From a checkpoint of a small transformer trained on Wikipedia: norms scaled by depth, 9368 steps.
Each number is 128 + 32 x the weight over its row's rms, rounded and kept within 0 to 255. Layers, rows and columns count from 0. Numbers have three digits each. The size before them is the row's rms in percent of the matrix's.

# layer 9 MLP up, 1536x384, rms 0.15, rows 57-90, columns 288-383
098:137093112112084161152090205141148140106078073101153133180111134148143142081174133118137127089157083085126128136106166103108099095129143104120150098126101050183109132119142062157099133099161114133119158121102182141149100080118065088103133161158175131115129114122127120182087088157113144149
101:129180151116117095115145142189153129089200147199121167150149135151095062098121163130113167157117115147165188154124172170141138119132096105077063068094199140119112119092155121114083103123106144134103111190102119157097138129115120118091161144153133089101072141086068173103163102113104098089
099:057166134142089107126116145129113099125176133112091095114098131079192120135104199121123093095147116139162122149135078164121098135080133130136105143143130151137126072158156153147114191120118171151160123102144187146159127162160140159128152148116105110102183108110045151103139103157104139098
100:105161130125127126140174120107132201114187121108138126143118112118155149188105128105116145108172163125130128066079133086144142153145139117105104160104108120154089144127140123115210149142157146089139089134057089162149078107111149088112120122124099125145069137105151112153150087179165190099
106:140114161140064170113181132126119048129157149158073157104126128132163103097094177123130135133154143136124107108159045158095111118148107145096113131113151153114101088159072126079115092150119127088072097126114104122107113143120109153114194108083102120178158136099132120153094133136187098082
101:121108131107151148069150123176136145094114161105138113089104156125130129198136160088127142065081177182114121129177135125126123098072156166135072143079095115120091131113158149121147114126105116191103131090134153144247128102182158126170144116130072203114120104111122110115107153089156100141
097:115137099132159148162107119151113117156122096137131136129173132184130163127054152103178079205106151063130094160153153096091149108096075159189153153109085125106152138212129136129143135151139101112129125129092075150171088114116119168112136109112081140189134090091084136170081117118140142123
097:187113126146095088092133130113128101126133162172025175117126121142146132130180134158171095081111088100133156163077206167140093161121078132062108126093193095105091136091105133131024073104162156083134122134111182138169120126143100087142083136159192034086150140093122163198073119093112174089
103:109104163148125115155127189115117195122092146143160152142103122129153125092115092135168204119148106100101129198110075084105107127106127090116103129104120101093148166104123147058160175075117124110089159099086099171068085113138093190115126153131091117096093173215151084190123111138157101115
107:151148120132158124110136138089103073151119115147070118112150051125190100094129147097097161081140101085164138132128149116085124075155168108196086170075085127094148126128127114094133152160205090088104143131095146109106141095157160134193132102149138095117136097119077189127097126109128200122
099:220114174179078140113085128191097084104106140229120137072115081173116105089141051135106131098140177091096144120156123124119167164151143182137131154070140115201133094149122168106128136172102155101152080151128142109131122178151144092164130118115098112163160126102135134124124143138133083132
096:154111111146183090106170091117146095186174152145093130165155131148162104134162126106120123052134123091096141121089166072077041146164115125087129142118158113110128157069163189167109136146130132117146086125172122118133105079073084164148143200178060166097140154077142140151142092104081128112
095:088130113090155142097107148111056160123117110151173141112093087139168105192165135097120111180123091139143174135133155073152082102070114094092074131080076114150104118115138187093139166133206155078183083172179093079127104078102132124157140147117141117159150146145136132127178072101102127188
105:130122184152135197183079132155154123134121170116128141077103166131076161123142119197148104151107184099147133123046053119115131111127178214136109103105117103093091129122090169109156132088124144167137129109085144178165074100138134105142119130115152152168143093128094148195113083156144149130
097:080090156154076117090076156120115133145078137098141119132155148101129197096170123087119109105152112074195068152119168133128149079155137053198140146139117151184143075163127105138149149080115072170112165117158135125204103155125086084209166124110148099144136107201138078159092142143133097090
098:097179162178191128061179124178146121101118159108129095164150142130132112145141148085100172104099186126122132161121182132117161083145145151161110122114087094123122085134100117070103160100119219088106117183126132161116162134123134138137102107103139096181152138134201233121136107166109147158
102:125137173098106131170117145121195138121099079163155140107095191130081105201133165141082133094189126124182061166204146123155150145140168130096114132085098138122106205169072150062130115123207119120100119158152133172157179086082191135110140121092143108101132128097161061157084197146099150139
099:141140135150173134146093127071146139097100133083129081060193151056214114157130167115081099146155071137065141154069177083080130130082140105131159117165078142149096119162129190146137140117147121082111117107138077163134123173101072068144107090135110162118122066102144141119135126087147179132
102:152141220124067180141170119095144134109163136111138150087119147103189123102054146172056124160099196163185093155093130088095132171066165176091103157125106146118115143127106134162118171047131107113081053140127144126152142150117088184125156153100151134131123198108157140097115118087089102114
098:114149101113143054101111133162130122106073111110113116081063122147108075119120140169116158124138136163127090193122217112125158117126103169169185126108152123123167130159183100106114144131157255165117114158071143143109136124074141131148119121069135111087176189134106156066129091166147124097
101:171122230116160153151155095134167187090106077120125109095125179119215114093160079109127063137113154095124185155118107172089210112135095127111136104152095037129058141192128154193138129140150171106102164157153132113164121128149089175163092176085134085153121104185085159145096084108117143069
110:109130164121130107105144048157140039102101199166088162143141157148137127134124171180075117123097098163121137106156133089150163129160131119127178147160156104089111083159069123086179137133054120142115117150191132098120133111127134094147096080169193098070127143125117134202134088143131131150
099:121133141094107124106202138150182134155119112113122073109109076150134128135097172130203153145210098107111126098152155097131149129143082150178153106183124105118161148136109136176141141120169114137117142158122117171177094126171122161092153156109123096183098113141167120148140072122114154146
096:110136129139104181096088155124152077136158114160092090123143154121142127085107111094153123123147194078097158103121154086162183141138154136159095117140089161176130111106092159125127140176116163080120118049153109119172119065120159133092064122121099068089143190108112102126182178153133114091
097:102192125121173118104119146088130131183114126164125097140094136061126142132101126104119139122079067142141187177158094192110073163141162127144126097116128086116207153143174142183105132161191164077140073176141088122167154140114094078121092108081077131123112178133151188160067163126105152110
101:143085095067164163114162165082169066113028204088124103095087128090160138134119138141092199123156110049176073076075222115122127073101136184080076127162075123113108165082148128116143149127127103149087084120135167146128195098121095079050085134139162180137159111072160137098114118119110136170
102:152110148123162098143152173109149157134114238130121092114173119093136125177148119135109124145144187134127164169162129153120144136096130170119173168142083119126141165082086153083140094191149170105157117104174091145127113162133158132143110112079132190148122120134181136089101160170154051091
092:113192117099150148053152153150191161108123102085136226171169135141151124091072124118159167092138134103078070140085149117116132129146118195129124143160115115117112107147096168067085136157078169117098062156152043086146106168119121135147158127088178179100142194137102134090132105150134084081
098:146114074213079105178097123169114199144128112135147102114176097098135104118136083147151191115159115122136145124160084153090129107157154152098198141138138144136107195142117157139200125155124151116142119113133171075071177134126189176137164149073120122156107117070129145137110141119073097142
101:096092138155141213092070176116124058112152185181131150139169135153121151119211072140112161164113081113139177113138150156145185212081167089149110136144138083106114109168151122114118190122100176148150127105096166161183089148088151122122161059074164109099187105084113119186117156183155150112
107:144085130129088138093147159127132098114122138139118096130090116109112114120121124118156101131136138112138066095107118079141156152134128118183109149181121146124054123123098155099112099132143149110156171145113081140123050064136136121180132138146160027126145108138105111147162200188153113110
098:112141125138114151106169074139116125105132152104092131140101121120121168145130158162166171075138159180128124094098114132072149113130164070135133159130101156126136090090111096109128163121070104106134065176086153179063132149089144144191092154104153111079203100130132176188134123134103160089
108:057126099123089101167146127101121119126086157143107136088145143132083158158095106091138136125154143138079144101076126137135123115083066176108134143043126137145120200163128112129102077130128124135133076144138127164116070108175109095126149103107084157175144099137087097210142112150150124110
104:071129092102153136088120065151132124093128101148141089107133150133088102175160108103137128161152148128152112143108150066077139158078086094132134095104060102134120133152141097134123165155099144120135085112096158110102125095164132155103133111141128158111143220143108068135129104131117170139
# layer 9 MLP down (transposed), 1536x384, rms 0.076, rows 57-90, columns 288-383
100:186123129098109118136153160118124149158129186174114106135130154099096174188121158136108160047127186090142172157090148102176128140130127137187121089183129101123125193122149133150165137134164126132121075098143155147107113152172129141092124111141111104189100170133107161148151162145080140115
097:161091084180139154121170094167123145065150148142162185104158172137124104105114154158093123113147115155158203149088134115143167122158084113124135193097156115159137139122092112186141086088098173067119106109134114093106110104134128127183153115130151195133129135102133161159171183148137157152
101:114146082130120163083143049114134033135139086149174130193137169159109141158088119150134094187136082119108122159144106090141094137109134124092143123134137119124082114142173099237102077121113137062111058128142144169117131116116089138116152150211144200177138122121134191062182121151157107109
101:132124130100144013137128097152133095104080129155122143133114181138146119119128134128149186093135157093138140095184166124130110143129122118075132141126175093133056120160109120062139064120152135149065131157109143155124101187171096103171116098100176113141164175151085153147119099190134105135
105:155164088178172111147173156158182097137116143094102075106097115167107113113167105157120085127127170129104098122108133165135118172141100113117145140112111144162159078150190063091104135129084135088180132148139126070154144120100146130151203118150151143126183147104124146154159165133133088152
101:116093168147146129104175103084181188095094146159053113136176155203141183158124159046102194136106168131101113163152147072190182035177133174129168119134100159079107142109145097132108146174083145151161127147111130165187112135130147131127094150153122165146124171123136083116106134049078127121
102:131169119122126131158132117129168170142097112109153138092055126095095136131148119103094070172088139003143134140157147074157150111136100116195167184115104171147198138110113169138128153097084138071091148108136157201103092165157163129135128101181150179154110126145109150168147072110153173119
105:088110152121175124110083088166090129075095128085150151051118149143154068131110097092198121125115124119131167157095142152135114163107150142047177099125102092094142153151162124126146082144140142132154150101201129174192151106068177117079085116161101117133153127134142193189115125132102199115
105:129141165091139138093140136115134138102105123074101079169165142113118138075137112134105148111117103121070142144119117101171158136165142165151196066143062119160110150107066135098184040207158134171133168097153151091099155107089139173121137117146118112146182105122154095129121116119136058181
104:126091150082093075087097203122206177146128130157116139109127118114122093152068107153141113162135123161087132132102121109147119113148196161117118196112164096146109128110084183071114094152134089124152133150196204102122111148167136098075124107139138160132090121114160179164141085129155147163
100:093172128123079100159106116176155128164156089128117110144124127152104127116100128125145078129115094081150122145120143074153111076109098106068113009091109074187097167088076150146092087128132147106128146147143109129141132130091151125134100107164129111122091227111099197094140103143163129163
095:168143153094120154170104132106148132104111145090143074172134087175112101111113111151131119069116089119086108152096182150151138145117159107104131142162135100126107143127122091154114180172111147107110103147077159116138114145092091137133144126151165049145124069125115190109121131186122119107
101:130190107118121097135127157110118160197149090129120118176119121120156159093140121137096074113096154143121138115100134144134069125158135157133064120160134109208095167155174064144139132136154063166149148089095146132096107140069092114163132081116085129108138110146093058205138101097089125118
106:097182168176120138110144124089163147128094105141065237172125161072124161119087127136156108183197116159133067145164132061081113115171160083114116170107110090112095164134111071120150142140113086175170134124152127106121162103175104117152111111123138115126128127132126088161091151140061137119
101:143152116096098103114110083142157125115131099147130158108092166183131118113171151180148133139111143146102163095085174110085107154128071090084126112107107183095109087105141206120090147131121108162118133177111088140104136121100062137091091185122131128124059158096095145179080152092160159108
097:090166151102159151170123168132129147151120089130156124125136146155149152090153173127112073132182139143187130068174101155080181095173071175147188095129129048099143119129089123146091146089145141173131137194153120107152153110110115093105081156168113081131133155150108150112171134121158139146
103:069109140139148077167134107110159115119140099104135130142050143115074151152136099128131145129196166144186138124101137163178186149172150161124141178087140119076146166131149157163106121146163106137166139079128085099134126124168183130087144105116085124119126132068107061123138188109103093178
106:079140124109082170090096137180176167131136177138105087113171158112165073105147107158191143178142120107084145159139213117083079151131130121112135160106163170104107118152116183089052185101150168148123085136111080133175160138155135083149127142120105070176125074161146117127104207106156105140
104:111103106091118176180187142173103150099128076122144144117125184092154136199111060094138151161112127145117142149149188188091135177135105188126128043109167134159080177042153144126142111096091094050108084132177113149166149118163128166128108129121169159123166177134101171120109141064171168158
101:105149113153114185128148180169074141119111131121113155160176111173118161134155149150181134101137121111094058132140192145075144102158119107118055183107148133110113093122126099094135067097114156158128079117020124110151152139184153162148105162141154149124154141174079105099101173129120078119
098:152105136127110109133154099188165146094072133162098157106122111140172142146158111161152108148132137062103120173188106151111161118135152135070087193149156132131096185117125144155086105130156140139123131132139115171126113129094089168106113172114143124209125150184092150107057065102218170150
104:131154140131118195145169086114130073149169161120093130162126192199173109107136165149110132169086131173106096122128127114136096094126166122133158158123130187136091137089048124139165111164101116133136087132138110109031136146122143109090125154082129166216150065099119122137199092097213162080
100:094154089076085114133134180026172132131060070116146119086129153116125161082111058096145125118169096167132139076145132181166120158120143143118135126147093143106110134122095143128136082116158102101172130153153134182133140108145110156193163131135158112074129148178129156135140113118161146114
094:158139165092136114168186142163130130093161165151119145101114141115127131110158085129162122142132150168126135175111140069120164204135141129124154068140127046204127114111120117164103127156152131124152132152157092123084143094106074169118136087152142116060085139102144155160112119185093097145
097:117159144151148089103111125136080148151148112131100079103111136097092160184154155135124139100071062176194125117153173136094159139084192111153080070052120085139131157147176078119150172132135142165080130118102049142143101154073133088174093131128122104101167057110162115188136141168178106122
103:077200180118127142095168163118159127079093177154108117088198083135118146114138060134140120170129117148136075079102120146075104124040111108122111099084114090097118132142138159130133143151110188151157134143127135134120092075103201131131189083146184115146145135076098134153158142106168124122
099:146159148122112086114126140150131130121106124094088094104129147120113140091150199117090081104101130173157127148060169172174157162218142121146136140160173110141137114084104184094160079134171122119164094116108099080120153107129120099110132182094119098144145142135132136187168118102145148132
098:127122111151135130150145114147121132078139075095134146127135099125111122088182150159153164129107165200128104170166162112091074077157150092130134084157173148082122140166202130126141126136137181137116120180188155060126170135149130138101196142116149172088157112091105084109142122123062119143
098:096150091115131117138116185148063181126112091123138084140124131103148151076177173123141112082168153139173122123106116137131182078100136116146130124170112096159073128098106150107129082129186099169114116168124117099155137130120118151110063109081187114190168105177166185182170127132139110069
103:189075113111119144113117129097133102074085116139172145150114091132128081119069164167127168124202153157124149143124194169159105120142100119116089159076085152132077161101080107146124126104115125136103077144164091123138100043060122069098154061133108147160118155099133169143143112125092091133
104:161114088141090157153103070136110168111194103142161155112091104134102097066085084114159093180039116115139104162098181104118141124109149189115163133176139102127115124129172160084126069104161171158088137064114055121127091131092171115109107108114118042144116139112175149223098123062131105129
095:128148173122076158171151120113128125180117140116137149105122118173161169120047126070125109144143109167110134134143108146149092081122109150146130131090131097120151122107159168194209107082131057125111129134161076153095112102093147115200137119114172112096104146075083145053090160093125113199
098:102127119178147158180149102125083081161059171154103132080178128167072144112109129141136103135073142128143128131126159193041160086127099176099137137082140144166188153158123136094155048133125172110119147209101164157134093147092127118115166126125122128143205089145100145130150111103076071138
102:142192113105216164139095144123097165138160123179121120203140117107143107155184162128043105157127089140155096084149151106219129204122125134056143155083133143137154142121128082092118200117085104170094100124167093157155148155170155142153168139123122109072134128129128133117134155123174098117